Part of a small language model's weights: MLP 3072 squared ReLU, 7135 steps.
Each number is 500 + 50 x the weight over its row's rms, rounded and kept within 0 to 999. Layers, rows and columns count from 0. Numbers have three digits each. The size before them is the row's rms in percent of the matrix's.

# layer 6 MLP up, 3072x768, rms 0.0175, rows 1380-1434, columns 128-255
102:508348490444463494506416437599449466512511473496502530447442482514492547499515464550531467555517497470494491474561406508539450520508568499582497520538549552608492472472447497468468514491457533399520551486626562463436453489658569513498535528550420439510456497409516421473516554505461576552442461550450506450571464616478456480534397504506598484450601506468495466476579506545466490546543
103:427537521482578442470514581547400460551421584472519417465482560498469539489579524539483492489463410483524445573466467540517494453522466415493526534393447499527480541483570535600505469506554481504501544489484491418435475482562529509510454447521485489588470392493481515581518509475570528496596528565492498558461500516498518494470488633513488483504481542401479572539475529492463459567422
097:560419607509502393454538502531571513589539533542511534441528449370487442495432497645513558450367496472503528471620460457490442557491431522489519575485557559557383533617545525509525475463480511517505511411463499504468511570528493589511522477588517542453626496480463430391520492451522571449533592467537495461535494445490519474525482519529495496459514488385464529415460502499494481483496
110:536443579492553466625480541501582533510531473456553461522439501466443518543437504485526451467473534502512511390549515509512457500548607539477513571490554564495600487562549408564460505334466548511553438583571562517442520445420470494567542463484535508527533366510474460556489450500495405532461544498486565466461458481422618457516385506469449545508613466427550469548523510540495612543485
099:498537532572461422488550492527539497589594533472573536493384506514436457552506595520559483444358440483447576466528375479494535577481532545489450456457495476545496530505463498507494497517545626423554541548572451485491523577481393382542523551583592533527474586458492472530525483469493523538453486388541426556482537423556510485579493483533533474557512430552449527543480548541450592510475
099:434467459472498499511537486565480538448436496490486543413514476469587489496511444462431520438489542434531493434575490446596485462577558492466554543461375498493549562536490508465501466541521498451462518439497516508573376494561455516479472498570398482419455520538364507520538503446537479512492494500412557402483503544471516463504537439463478493539539541513537537494541455488526456537454
107:499501540481525447421506438451481465463580472490439452477488412382434413572538404566538462483437414498461491364458515503534528469498475434555495515521481498458523481498493465491600511487437515528519467494551482488447587531453450591583490452429560535468573475450551438488482495496512500504509520467531478523515425533397467616538476495427441474385430436517550462439609505455435445533472
089:506467459551476521448547492515508439469556499408521466521504574506518533582568507486420458595413577493540446433497552432476461437491595536545481491498414481479507549448559461382503561439572534398502473486568437532527533389521385459513447588456491521510525524493494649558539484422514519466446549464510401529528492574525469516526417547481548488498565539446500439500570435612518481506557
098:492517540571362505547520476439496548466539499487610395406465488505378600566465534594534492495413449529488511540456472456477516469422521510457496486585455409439501549483519406535470498484432539500524490529498521469556440483535500467559536492509501462557510456401486542559432484395512518451470445431537480524484508556600554485510511484554461535550483500507468556524561438513510479505357
107:437485507538556483512465517617572471649519510514523516514509558500609455492506500422465497431411460481425631566552438539549543523356482404443471579514500571598488520597462511426568555493542462486503512614553394485527460515472519465519449477486540532543556534538512537483547461468548552533419477383416469460476459470575477417539475508504412545468405520516469460433519490571553519512480
103:482562442468534560516501449601528482453464472510567363431558460522449521469430457392496499569495514524513533467410419526476469594467472473509488537495457567443459483491461482491515495461541518576533482420477534448462538543477457551650379514581554529495520426547545446432543474582538507506446563495566513468516514482532524493518483473438426562577521481540498416456471577531523453515432
099:552484595494447477541485490546559496566528503504522577568456407500477462488495582429557464477573487456515452494479474493543503541605601430458489458419563522489521383482473451530497502355534471455508568510476451501434528400408432524543502452570513514542573477503556482450499566408534531461526462561558548498513627532477520499508481524413587448538474546502487413529452459462466514532559
092:560509463438452422573510474481358446486486459512492525506485416473517432508628574515524402544449519479484551459533418443476432475570406543601537508525434499492516580479486455575505406440512459522459530498519439561508477494435490495537424574404497501472525450472588475401543483471512479490479487555484423492573505522544499639551452482509558446514583515502533512401577476535454538540527
103:462533591501543569502452395523541537461420458517571406510502543486433418450561493459460457490535479522481543504498532599488625578571470495517450514516384478505517487561492411506562475431512547503533469514524398538590446451434543536541463503523402552480484528465395529396506480551486619529474497515385490389481546439482511537440506451528436486534527478527512512434516450460466445454514
098:534576634455403500538511561528511487499544469447415466477449557522479517486527541483518395561470479477418490500427461400507438533477433470531496452485595517456448472450491470497483498515555441387490545500535542565437477416432467536496499492522512569554487459532339489615502535460545560564504558403482412558400526593498494567554383382463525449424511525426509480451507548587419581485450
100:499550429511525528523444498523511561498485530533492542471508372521518494527452533599474506468520486507545504553513409530573513499560458501588516490447480419566455502506490474497517514484532461504493569573475463554545446411516486561470477525490458569575558571530474561538513457502508418465500503567531473518455510465505503581424345475528544469471582475537493478416525583524448481481426
099:514498526527460554589544496518421380576458505545480473378547493553470564540441420447511559529537469548507594554494551558602551451450414465608543556502473573547497555521467525509528502557558477501488571536491539451511440417605502471549524490476577513557473526444522585612535567521494470512444574548465512417563384467448455508524585459459512499512506517532510450531559449501458481489510
103:488514475457425465498543513465492510524584519388519443539486558538392432507484581497528508474490569475532566559434514453509530460414544575438555604497441455462550536516370427439517445456449488499650457538456562479507537454453467541476390515521400476457548478449474546439500483522615540484379531475556482475581491500509546514532505612502593528566489452453546501503553413537494477607539
105:586483477508468510533472482522523532456496514541485481489486542493423493438452487498612452581466478521541510450481456421490561544548465526541532486434480462414517492555516491536479493544536529525484502510530565526538485506486473459538454528531510602443552521574463517505451561559452431573508571400512444472483573561535546564571536482522455495505555567563584553392440571428552475528423
099:557518511414576532544438604497535547433513464517575510458485455408498620502535485534427486495525501578604535489530390556442453513489606480496553475510465413578510511469470373428558458497503545513441433430529445473570542471439597427489477522520490499392506504448386469625455505613528452469569485496628558542552483525470420431501502442460477587594525512390572486535527432556527576491504
101:580439478474514519474547441455479421476528570536499463526551499443523542478488505436527286530420465526459486452490443508466470424558537479610516580452463528483463499441517453392524535470560615529470488497493493557447451526474433541453449523465457579519477495543481561527477626441502511478533483453575332576518467556566518554564482437464463509542544469498610472456523516520450534575436
098:455442455444524470520446495470477541488624450494415527509427470458585518588515470523465507414477512468423511519555492563472466415506571480441466550468449500481509579503385461488441496476556513504527491458521475501498417443466424484507488517482529411488458419502439510521563576459587443504453517539508454582435516502553487521569534492538560524501554470350543500516563465486452477593619
086:456593466482416497469423575453455559510540546460533531499496475574525570551447535429513471443472426444528567488428476514479485580454509510439448472472541440454455479479511579528459498456569437498430464546444423556553490460538586381605492456526540563521541497448465639557454560498499601505510558505461461568506524567507512559481478528499586471526507429543507424513467479534519479509506
111:446463435465507442551504491500476465476503475516468502495469445524493571537468346479529484494412422569434548514444509601502609484346480496535508560541471610471485460484440505555519474479573599425469579521488402531475481512517513456554472513507498534504495518512539538488438516391574436551532423511585506571535375476455557410604434513459482432406511480430471497591500471518428551480410
110:500464422529532464511474489482453523477460471468515544526464446460497580552664455542491498494421435480453394526502495521486455496468471475587503512422525379526500474486470469495514496436553435557538551428460438398535443523377527518609508409534530627464515579526583604485510514503481571502571530588479468539540570463422520449525515544540522554482574411464481516488543471501493563419565
106:482513552492494481576433508612472506493506453530482489474430440514497434547436540452494497486497447451423477532456522440512506451522436477461513584448556498553482515538381498514493468482505506483565546506512549453511480556525468550557552323558500438427534498561439485521608495485554496605598480448556432481562521484529523448537432478429520568559460580499509538572478507437529499512508
109:435493491451414456500510460515573455494470502587470556513520490419531475573457539569518527462518539560492564542572520518594518437602444472470514503449538519444559494533568514604439546515534490583555531454524474454504460519551492526438571423452600518469438540451461558447450478505529666515515485552450569404558473445515538533513463591399534460500541452471442524526467446564499497551389
092:501463533485378461444485509457509428539425527517490494537490514478491549523453418474512383591498439522466505457511489523446508492479408573476436526494564532541501497462558533595487497531520506511527575499545444505473470467413464517418586481488458547534469407482515484446535526589514574561438599485513482499435447467435595520509494448512463573502508584574511363542496438448506443494493
099:403597563533508571439577646576512537509490538460521538559482467554539492454501422602587476554479547454533506554504448562416485544448402616518452489514527609434536460520420468489511517525456439543489501513426478531511496453543507459540494496474576576507511547434446427529564467558453441520502396537486485487486548490487614515501544526487516516442500562543457497494554493490555491471597
098:591526456466432468498537502635498547437461419487590516638542508449587364401579479569535404489509472486430469514535573502530449594539552455539503530543475463466468570551461458457453462429489560467518481550440513540532426481563453520449448437520543450581584515469563474504586516474543548505556532418500550513528539589470507550558421520578453500434453420524430436455475538539501482499502
097:517512486492402506503568551578545481566505473544392503507504568503523514533467486558482492563464360436513573456447580562392500496464470441470485454435474488446507493554408469445488565426489493592491532493531489487422479450493408571527436552538564491412429452510541475437509681434526533484543510435519531593531452417500525485512475570497452523509535529574527420544479422410461552520469
103:498509548531469573552545471503536545488511554477509557499472461467520523526550477529549478477426571568524482439600515459499520500513468510552435430505551485396508450567476511386538462550577504447503569449539454503442533487468443484418518385558430502404575467427541598562448511477569446511455477397561400529544539445455493624507535529418549495518486546534407559395593524534521561513551
093:525554449469470531483457480413563466511471516484531494426506459543457458514551410455509511535405479444454525496489486437562624589524559517530501507504481494489511417511492549551533476477537467479466563457484415542597504519494538507420541435503481527534550422535491566498520652478553446468444368536419467560538506526512483518535411571454497497505432497490534477511461472538419425577436
102:427459484574602541490503537502490550496495407431478472394499503525513565545418456502428528553415528418431623549472484499487500531528476465525524494487528421574473541498551481526548510494494394528585546509524534456495543534521433434544509509526420542486595516501458490568531561512517566444515476450583471568548460613540570598553500436424572523502513500583556518501458607405534588396565
103:414560463498436510503484447563419491445518553431493561518436465505390501455690418431536358511515439537514566422536557570515520545530428452520537548387450443505551538505530508520550511511588599432486546474542587611423587479389458581571535482491495438507553493453542525454444575499534440525466537393466575519520409538537510535482455508468428510431484530500520437445581514542463464468539
097:487551455516371425493499384491441467432504523467484459512448516493458477501451505512515426462469539539492409484481575470494448545515476578494522546418457484459565577555508488452513469460438539453439489532495489445434403613524468464449501552440619465489488425518425436506426528574497412555468475480575582464535459540465501449517486460551490469489496398390408530555470584474498478475391
098:494473502567554507526533487592543512573536501437477473493460576514485466476495570484511443441485484528506517569498445441444465567506554565528489467469464505530549474480442511590432512544428574485454461525573496450412536488623463557564501492559504532455478509490495547445551511467463444548580490437419573437605596431507531546546481540464496537504526460477552468500503497510540598520499
097:551532564438560526533417513439535549527490469513481504537498518457538444477417552526520418516420488504454533590574475494560472503440544581432432558481601471473536461506465421465557427486529532492475578397484467517494517513445398517436504512529527592584471496523494383519461422455448510501503445455496468487534478515503526433538531451491401464511537488408437508471442427452483553455524
096:510503510535485470592540489484504476452430418495478524470527416527550543545536569488413494556463521495470422400571580557486479434532516518409545540437493509466545526533503500407519477441507508511633507437447528386456516461493467505481478509448573417578503470493545521487512450551509588544542547534576460455515454476455583461463571525427599460450425490421468486468495614512527483516551
102:476461463519534522527430490576482581543526562534490523513494412506391506505512525481480469508534507309527499507473512522499571563595505522516460515431586439439459471577473451524530546421509552523535392375572492420518531488577488510475511504461547617540533512561497553482489546530472551465433512509448507504499618528505482455522541620535470534398508541488462470396560518570466612554406
099:486577472520541453512506591614485465497521443469484365584509455431543553450587465529474515509463449550527556530526433444452568540445583473460501515424402513397494553538413508489474519475515569542377552439507309567579446583498421533498387520541510483515495588531482441500469419549526422486515541509421457513428483524537476474430510594530473488522581513438580565510429481409455514475489
104:419453512500478490473430518554517555481500562462490628514463521531426474459457490461506399462442540519576586568506466479502393629460531395523502614553501520499454514451433513480424459479463456475541463536439477517556523462424528502468460463528471534484535523539418486442498511522503480570456517520581477588484485512527531516529566557579466446498500539464455477607557403610505435524455
096:479524600531514369499465494541405417542538486507587485528512479482551483501582481449509476486499511506533510603589478436509465492529430422605574494517495533459658524543540448445473470502543555496608467480486498519464473429449505549508500502511508531543428408460530425495441480530490394453461422427471467499512497496560506528523524498499485494485487462410541435451440378472483484530493
121:514418546529491469501544444507551533475561490436593533488523536496496505448567516491521516487460428498563479457389392630501493405471511492418493588450520547376462469487465517451469494469462484480573483550544502535483511511443487484556566523491409477533499493538504591496493501453573469606530597434531460536465447555428501562479508504463573519493516409511505470546536438525441492538456
103:497458591391576440538431551623434506562522550506434565414406537415494519603469532513421517604445484455484481464609478522473438492492398523531513551486528429489531441523532472412457482461491524494617581478509523540510479521570629538560480483532494460577441459496490505442512477561496528555530549551444458507412427455531477465519446551511502433477535532484515445619445429517479507467544
101:487378535406532549457519500504495511561432547459475486535526494485395521506553522459499485593461519593584531479580437489469540496513525491478491569380504623508519504543521447568474524492558575528495472524541364530478494473468486471465521609486454404491499528518408431544450528477536533514570514446492433473534537553474535483563504508506521573398553478453571498535490520478552456543431
097:516484532541476491452375431568508434460423530548559548575479537538526464505508595495515464482506467564437544497578465526557396474537450466512513488576489510489456583525469548591558514580443512515432490510435562565515409468482485444501535496443392564545500416495573574545470447558518506516543442522631468504510450586496512508420538499533462568493506500464551514501536546531542476537466
097:537506442357471523434444481526518506522497473499518554376479551393422473501489435514400501493411477552437448472485530498600538479482445452584524531423461554430475461542489506528520406486532515499508468503544450515507520481513475423525490570430495477523554483450481462474364543508515536588514622450495450481416504556435574500541516546439500507416484415366468420540506431586479509665595
100:494457501493568491544542488533538496545498490386433479525520545513506570539599479503555420427507432538524537446520535475476519531412477475510526599509534391640605619473395535451476479516540500423514486407527581444514499554527429564496512378448561501526451504466526503558515404459569496461429510576496571426464492526483493479513425548563437475518569430466489495538471423490473489508489
103:569515545480510468516505505510422490481449413483517467465418426511429499512426502535557488599501450527505480474449522454556523502594481561622465518523578462604503517477461522459542439539521639503534547459459508512474451508374448566455510465518540506528531424460491421571477444435504381536548401473617470519505435511436501507505446504528465443431474468481541533459558486499506523531538
100:462486500490511423549571529421487492572395599455471544418575499479459531538431555482528496536557511462644566439464510386570414485594648564536531568487502626503540548504457520503472400511444560469478491546538519516499487516482532549511598451535466463525524513413485525476481531498511482541495518517488515381494527477421491539507489546517456535569505469459566522522488449528497567533559
102:525464395473519466556475498527483509496469538548554472546482486501434473485435552448478604522550464532535542458573565556533582466473533415543532600360488526472471506464526403527475457466533499536565495437469543480504492427502569486556333464468510440532464455560428600499497556456483544515419539505519515529551525498498483479452521433512486485500480480465524491434505489488575448561451
093:527470493501379489531463557524509556485511500446487493520488499417475568544569455493438466492471491507470384491497451458529531542561480520494473513486488452491453507475542560499478493483566432423458576482474461443484492508509528509506616568546517473504509511430424463431480458450533434416584497457512522509517497612509486512516460490573532492441630463470462465488386435597515540514465
138:552419541480457514487444479450497431565479524517509450472468486583476473484507478399554471490419497396521553514498551518578496589425555524470434463408512527541496490548564411560483523369512484557606455520536453584568466433519430491521445496526491539587421469484541489536403639507482527564474510468521516506514558517495543525472493527403558572489537509404584525478492503508454496529511
097:548542507476536409545449606585560461441518441559509462510465464496502534490592471509539559543471442502544495512539517504507539583456530521503394472536532456443447496448495467632535505480453499445456509461529454511402480481528539443464424474445525459399555534489386566506468483504544564488543540547424552493436470538519438470503466451531452567537525575445471596607437484543581524497415
# layer 6 MLP down (transposed), 3072x768, rms 0.00884, rows 1380-1433, columns 128-255
103:543523473565380537502527512441487513502415497425501483516511553404516452364523502510523534550574527449513409478546490516518336566506496477489522439565500526514503451476533437483443431539433422558525635473434490479496537507545512550622566530444479524409545386586460572531516492430445487541593473482486543554588657507516491407547421448501484579558509507462484416534495472495480443506518
101:403499513540567508560455474516529508423515521364478408548552527517500524470582443478610578519474484481583609484481524496473505503485421444470543494522500446416474559523482584492620488557491568527457519502538497486540532433420482497534516503500427524410434510538552428497457490460568466436559512504519453396590462431615505582515546470469532453445498651495504515465543578473476476531486
103:412529427483480388427508506557487505468484575561472462440473586562557447491504409508479474572549469468466436487563494549465587441496514410554574497455525468528513502489572431542504535562578533488472558458523481548436509440501538393555451532431483565542454437517380512494548522467576484464542454418482535497598542498469449552423543516485518523411421484501598408515496469442544461485494
106:559504469559406562475489490515519482543577559455457452469498456488545455570503471406517542472502593444462501480453394494545525551543533495530478461566476547475408467497460453585527534466462455565401506580395593484542492581469432490538479445479584580613484469515475500553444466423484525474539509417444598570448458497604502476446513463544499548473485533525474468521558393512531534543601
101:493547420467497515537495430466528480444539537512621542442557453502467536448469497559437532535511564531480471469526489514428533543459453433539403557457588518492484491505526537406585463580564508528435451526543485526469534499516422483516493545454433584450581506468498410532447498503403455461447548469551453540487521574483395545475527490459533446494540403476459615548511524530545474572511
094:504555555479544418524537439482518480524480469431529496558477499453487531547528514541547571552462447608494530451530464442423456531473511423431459524511511517497494458535423487504447484469532562462429539474511482489447499461534525448564479500517529451581607571455535512585563470506467509418443483561595524382515530507446403505494478482592467448483482503467446463411472545497602569558542
110:518520455477448474519548511431471482490506436449479548513500548486410544497527478495502562496521508512398492595533490412467464382483550597400475506488528531620550519529451488493362502450478532499504507493552529436525443446481515491556501526470510552488458578477515547462429500495551562442495562457498563468424468425442543451415466515466555477532475541473489584610531519550468534454403
088:438441544455462467528499514455536579446447445619526540498500462508457533467403471457447526416537503436528412502527542561550513457452412538516497524533533460573509511566488474516556537548517499472526490548543547500490549517633586468414552452529457476570551489460503488493593551485442565510525396482515498541547481484433464432398512462536548494413534548455496502495503444549555552540487
108:466518542484522482492578525481470441485385568518546538395473497509482421559475490537490569564536520527560659490409534426503546496390454506575489543428548507521463565430449480501522547524516479438439425565465457512522513428515511487561503483528492497512488545525572474540473596451376511432554520509464520480605450534567451466463418485443528488492506591496500480455463529530554535526513
100:570527541458548561482512510454566491460507497518475465425540549444502474449478515572504476484509530530558519468435499467430554449542476537539452443440417541476497510431408472475528490475510477462510507526463516469520534541496515556485451546593529510497443501541476449469519481559239435540524458501485505505505460496580594464528551517518501450483478429425505513487504536483460510555501
101:572457544457544551572494459493530400496560452542536460514561434567489414426471387537462523511461530504523508416535557471589459558568519607520431507543512465469446533515533581525482526580458482490537455567500486546375503522500569496515536542561449529477524413473489506600449508575530490507387555504447546496512492435452522486469431470468534498408531501486472512496453495500504491537505
102:426485416540623407455415528487419549496444453481552585345545533509525501505384430480629467485527420538545507572437582477530516427394475424527551471458531433566514539507424461505400599484442455518494505506466470493533515430489503518479549423476570596503502532479473504506499531513487502453442472551562464537473502478445524539488472520508451515491479547473566479458555508550467479459481
095:532479465465479486523526509456539553476422519555473472500546472566481491468506520508518542452538477463436414477582444395526537556421562435584470448522430566532418477459497596530476457499530436473448503500495586530521533597467450547475572493468435529492570569553510480643547541549359471504596478441449533589504484514571449595462520506601530504438480488460446511474447568408444569474574
100:504491493588508458579435525450484434474583492508401557527420551533553492513420421602453462583523491542506535476385518545492542482471557531478491564522504495455484505547476489507392569506510531460483437468449495488501526475440486570428546455420522363413502329432393464450526515554487487602462558511522539521486483494538477436605425509493569547460570541486583458506438455450484530558466
096:487502570531636461609558557628462486481534550477527490388562491509387534506507450510485533439522520520533549505434585493441414419456510487499536579420552389544543582495547401444497486494502464521478447461460576419522533504567541531597504516531477444498439461454434511461512526444502462488418591571422533434473548505476496415525545590431511534415460483384525463503518502499518474496507
096:437585517517553405603571498563516447541578529445521498453469561497465530478448519468535537496564504480421567476469424559496474492519443448582484480464411486464498564594541465595433436491520598464438487567460500505487544459513470464495409483478501510490533481383526470500437479603562525530494493506442483510497544485521430451504605532514514485454504517487527482535464577520427576526455
105:485520482521420442492498499407520418436476456439593514478524467450470527495500562571514549551515435568479512463441514464489502491507554523467499459522516406460474415452501474479475505471562460487485508529510581509409448485451563586532563464600497556526472452497579528545475541468492588455475542548509524493462541575491542501509451511425513586507541485462515497444570508557418537428475
100:558437558405453529590465608524581397532493509587510482432533428451492476465429498485530473494546527573486489554515533505576519642467458523522470563457505531542474486403570532465484565609468477449446498476509533530495402535592443449522438467523449561435480509521488436567503551446527439494512453524496416580478522493469536534480582525558465540568464457498378471534546510518558556532438
106:539564482595531528493473491499486405512563498480576460491530498411524497460538512495501481530486483495475455431436493522480552463491508476494508570467519555467522556505581520519568412461552440484535527567467602561430553482616571490457543407538514499476450455498431433477490545488569505559483492539491500525508479504464438385557461545463480529419490428417581445532606606554497522524545
093:484446405547463449490493481479459547542485578441465522515431429518511458448567540488546521489580528463523520476510476515426456560609455482530519500542551515494436471606497574476483455530499416508557471475502506471647426538431491456501480507463520502534539514488580529446568507547467544534444422554467464546500442591509486449493481536569555486543489583564529488515545436505540528583535
099:486508566465481495488458562540508428511536482514430479548500550441476545514488521536514529513503528486530486584549589491429424535530478492491529455493575472474557505487479577443519486424498516525512486426517482559480554510461502392475576580467512435487536439453420457548506539561472577501498501507507440524503537546471545590535426464522484521504417551500540545475547564505502568460516
098:490439522564487467557508466496548438506492502468518461507498524471488463480533538461532523576411468541495482613511484461461565552459489472514530487497593492568402447487513556458554533561494428400423433461518510514459473479473619468515551526471595515438473490492466532506486530569578363444505530520604515540481453548600502567539506466480434485572537561513577460482543568429585612344539
086:536536407582531497499614502432525551479540454474560556530442557512555508542501517494505510495464523454446423389454488477546519515551566391476443516471461478476510579507464348513481530522414517590467446560434438450500516518566486555493489498459472495439473449488582544424514481509463496553493473443394536483428534472398467532470369517508554519427499441487434490449466474542510430510397
107:468499566599540476499523474586528590479467438525524568495598502564539556520486470519518480473507552620445505569608446428570444488488537597455490529480525510561479468569437521433566426583483513542512461508468451494544559536500584482427505439485523490525527544492470571489481464453476636495477541504450577397568546445478503447500553493493442498498417544478430503464502417575454508496431
111:515450431551478499373503440461497563591522428596492568482467610516499482471564452507509387467508479486497524556571522507522534430409578409540552499551464501482431495523473461603427519513460478514429489429526495479540442537446403543425512558440477514523546502544491495503465494447547474468481479456466479521605519562538412535473518489504465507538447408562427568514419485536446506482410
105:521468481496513417582510517436516469514575566453500435522450466588457464504474505501571549520487494493513489520494546425515475509497442603503488483492511545428497485527504452513595525440422490507566552470496532416459505480506443506542445409556406436463469537557499490532553485549478479464567526569482548521482575494454488444467568400435500457543461529396561535455553578633532374497503
107:452489470570495511452451583492465574607482546500600503563537505477481512470465385590543531480514553505537509499461484451463485455440568620557472504468489513528388432513488517489469604578453481518540377370534470533527556510458497495469496454437442467563539502430487555422462500576471499492509472457463444441521338542494454451487503491468475387490463436522465554502496476499527403641478
088:464511470530549537398549539514537552536488645453484535505421506565459549510449512456557435483580519527506539509495497510463437417523542603417532525550395566511533542530513441591542446511408421448520421510468506510628583545525529530494479469524542584510481588463532569429471537543418436596480456542488516425527520457521556527453421529402587486492404490494570536516504524467391584482547
096:522480577345518608529470422469481534540461476486605444474515466348421505474468504535483515425499554514523495471542492496491423503443522520593490508446394428532491473548438579563442467398474586556449471480435497598513494492563496490466524559439499528490605475460565465470545552469526507511530473445545480495464466524517548467541602456473464576502473486398462567540491557448483477523437
094:523588452383450524519486569510447520531508517535498503479439505466494503457465566548420569600458560507456451510615450484570536463420464561517557505512521484506536498453449585453626440578482533522552526542428503502441458453526491453486554429514453477382432478629428422519395456387480490529492514526525507481494487507488481462402465462494484500508560451450534489510537510500485456449408
099:403442533464474581516525369540393451455552526530412415497509453488487448480501553399456439489519506519466553469479499480555476480510525587563425483477480534525534511551467439418483448614537400535531526428483503576536440595535532472445508456448613490476508583472546343498543579447539485486507460538526585433557496607547594525415603526528514568561471509559484492614475541479537547548433
108:494473499530431484422540494472594559566511539484463422461533403528497571466485517525438583601582497472508474494540518557546496519536594508517504451477464534490417621481550465426567358455504452497574506541468476477442469549410476508468380566492494546579474527500457535544492504497470537472495614503475524507469555430463520568396543548554543493513443448555491541523449419507477632618599
093:536444551408498471451556540479508580604578354553470549513486496549516562529534470444511495421491435509544425482588527526496472430570513455468511505545511473503462537477425510491535611538502547505439504522443468498468476459487483479471497541438572621535440608539545563569507500546398599575440507534463517485483540435455570476461364518508483517547513556524561603461399517520504564524577
104:580545439493475451562497448563403522449494546544481632557508490459492489512518518531407563493455462494574525545510525505502550454473456411583448539518354519509531606485523458630482550397459584398563493516462392445514525459456445495515486527451510507509561479432475574523508536433557474414500519592610535503499477527404499452528471430552481460485471522477561534572559504471542463578443
103:568441452513544520514478537479486534550524500503425540502455501531504532551450525462479527515557526521530532436541461470497521478461463637600471501530535522536501514471479434494469440589553421546532467472489484567469505600435606502525532523437447484490477507530450606494514460464470566550427514580508443519451416552464500562561442524533573508573549468493456507423518457480468513520463
095:520488446466573494434583537468481534465498465442460464573523489529524546533570499484485549654400453496460450558452502615526494494526406556360478648372611600537397474525459448553461499472526515540515502551442545497516456518478529451556465500551424578558542468503453470490413501540500556540473493492495466495514420588521426466547551468498517578455570545561527393502487448486511442495563
096:500480500571490431455507494470498584490560509432436557446508442504514482428548465437596415520519567517530590446481538485509455557482565568520526522421529444480483457511514570493444488487466480491411469510560452519539606550566477458479550594380480525459482551434451493537526572564375382433614525505514576517563595487593496521471576455527532548455450546527419542448473625495591422509464
098:475396488493516443503565529543517470534533565542540512474526479425434542456562500429542568441483570555476493431549538608535546545448503430540557546468437449560436490485401499580503487519533499529441516616536469523462525570512611535561461584525471526411570517480571539537607475464509378641464593484496553469519496493497480489553519501547578459500476591480461439463476533519444524486537
107:470413411496473470508555515489513407522518545447527385524483493468546573507422538542468432544476498442413481577482540500516554539559503480503484487528554499487531554517514551480610546548559435442586556440436530507537520569566526497528544432572461496504549410569551508494507459538618475591477515431478502465496506540503612431433470515437459563484474529458544475525532494591413447496496
107:544537484503443551583449458430530448447446463478515493524416454512417390504460535490489445459601492423442588495472560497472500492497549554459513504472572546535494538538538520465531467531480588490439447472492463541463519535539529476441559488539571432423462421477449440456469451512437459523536483481493444516399432532530484406572505467458551554522496573379565522548450452522490531531523
090:533518548488497424567472379531464520436431410512483543332398522504470563509460516527469590459533422489500502497428569428496559507546527426565473547524479481455528531516509566481570441540440490562523434465413500559524495506569559490474518482476461548461477459497481524581479447517553438448488494527518521397571553529466456495496541528480511501517468481496425502503454448480483566641434
104:435534498482461525452502478524500473485586530495432491548507460567464521477458412538496549483543492506528560484493551449530482561512581501564510528562513518494593477489444495495497465445541459505538481605453520544435501484568432519623489469493467565519471562497541545497469600501546530475540471445508466451590494449527529548534491496573441562517466537530557514551502502471488534399511
093:604489522436475513564408486500521444377560556541515542496539457485434471503576528557491518540635540578537481479469425404511420483490511524533428401423542385561384561448574522503596488499472542471505570539552485445495524455479558461498459568550453510550486408571439448512491472484411518540463539510442392588526452396542505481484544512495473569509534445388471484512483465500492520496476
106:524458484498589422531538457462536498554462522568531426465513460523487481433621521466513514399524455528552565422482561549525480514557524478448537595498457510470507473470452545427507569477486439532452526538533545490544486593535500520499545507471408537446519385496555406530542472484365498573514547424461630502478544412454544542497440467495517490476422444565506552594488546547493472605382
107:441593494533579457474465443469490475469510408536510485447520438401503490656475586528509498467448538494538488530505449406478535376487453523459479456498564509505448457501573534536534519429396477497494470551531458542544593554607512499501467511460536533549602550505549540392542565563516512504527608498518582513487409510536495437484454512548477452547468547423473535554502490508520400415511
095:568561485538499517401604472577548513529413554480516484619508536501553514479499527503607498501553506615525442529460557465490440451554510466518512474533540516475466427527496508522429557537462454541495498466485488564472540519526459466460560472541459477479450507532534526528477557516403491521588506514457438545513517477568446494469485546479420473568396561504537586428542644482569567512463
085:558442483495559558556648623530571554465550447488382576390477543450393562448500453567508466564520456544416459427490409541466518541511526464474491441504489460463474439484467430576470544399565532498545626536516523452491581544530457527489566541630432490479423506510452402484572554534373382524500444433386457505513484493494551514487424484506531509325495461448471468537415442533456543526472
096:492420526467510437474480494524463608625493529476572448462425449516512491513542468548566530586456480555452529536517466531484458535479502511563474475566365515519434593503620470512513512469547457528542525497582468526434530520493526517485469460551531464557400493497538514507455567400443399512416493498481417535545436528513479518556422471521393506483494488441538524440538598497557549537478
097:508459517494587481509508561554504367452584508415517445520489441634469583457537522520574459495472414462581470553467493549425451573528483589571436448479516493534492438556470485459509480436483460442532530506479523540457458498493490464499531402439410444500502464475507531423432491508340464413480512502538511542552527576517533503596350550445473511547582604471481408428539553441508489456491
102:642542523512520493415463526486490435485621493554492496549500475560488482446449531564441491522608537482481375544527587491464468517423456491517449552577522420591495533519492376520461500532439516447494492599508563571374578456475469481561494451551520421527578595603549421495577556514470545471574453449441524514514446499458402497545487402443507523400452444476465500444424492477502467431527
101:484483411469548442508512540537416491504525507494459461359468498500550528565534572519573483419476467518504461518479498510478512485432464512464454513496471391542454485429486466541451537443450466589546551596540402539444487490481544498482474477527450567421487550521442519480543454429520482494531576600583463483544606426421602527497486511536563448498497513520528388524414546484467439487588
094:527499569589508457539498545497567488434517521377534576519512521445467529394468483608481435456504463538620538466483473454439467568445515556553513535566429407454590541532459487464499447470473451511414537516491535453424504581548497545551533514577506418509527484424528588513597450540527406480565528563445559471443563477487555528479434497455542524495390463497528567461365532480527417473545
093:501523579571508535552474508364531502477515540527497522427577462523555456520518506501576465446567478484627550578519541505467437439615534548492487536463500539600445538499504527498519482563497501537608421449620534583485444510475460548429452553545467590508503499507490516533515494557449431571504522468507560480504547558488493586521524552516437538439515493561582510621486517428481496363458
125:543401518513461587564461579535484454471444502515472466462513525575455505537518447497557525486517509494414567514536516434489511518411513593469578501571514423599514560496585541523514530429484470431447583513480437530541566461481505463484505511517453521481413367514500494487470563560510520467475509510600503446549510508466488428483508532405524503465390442480570537476563474420546445466613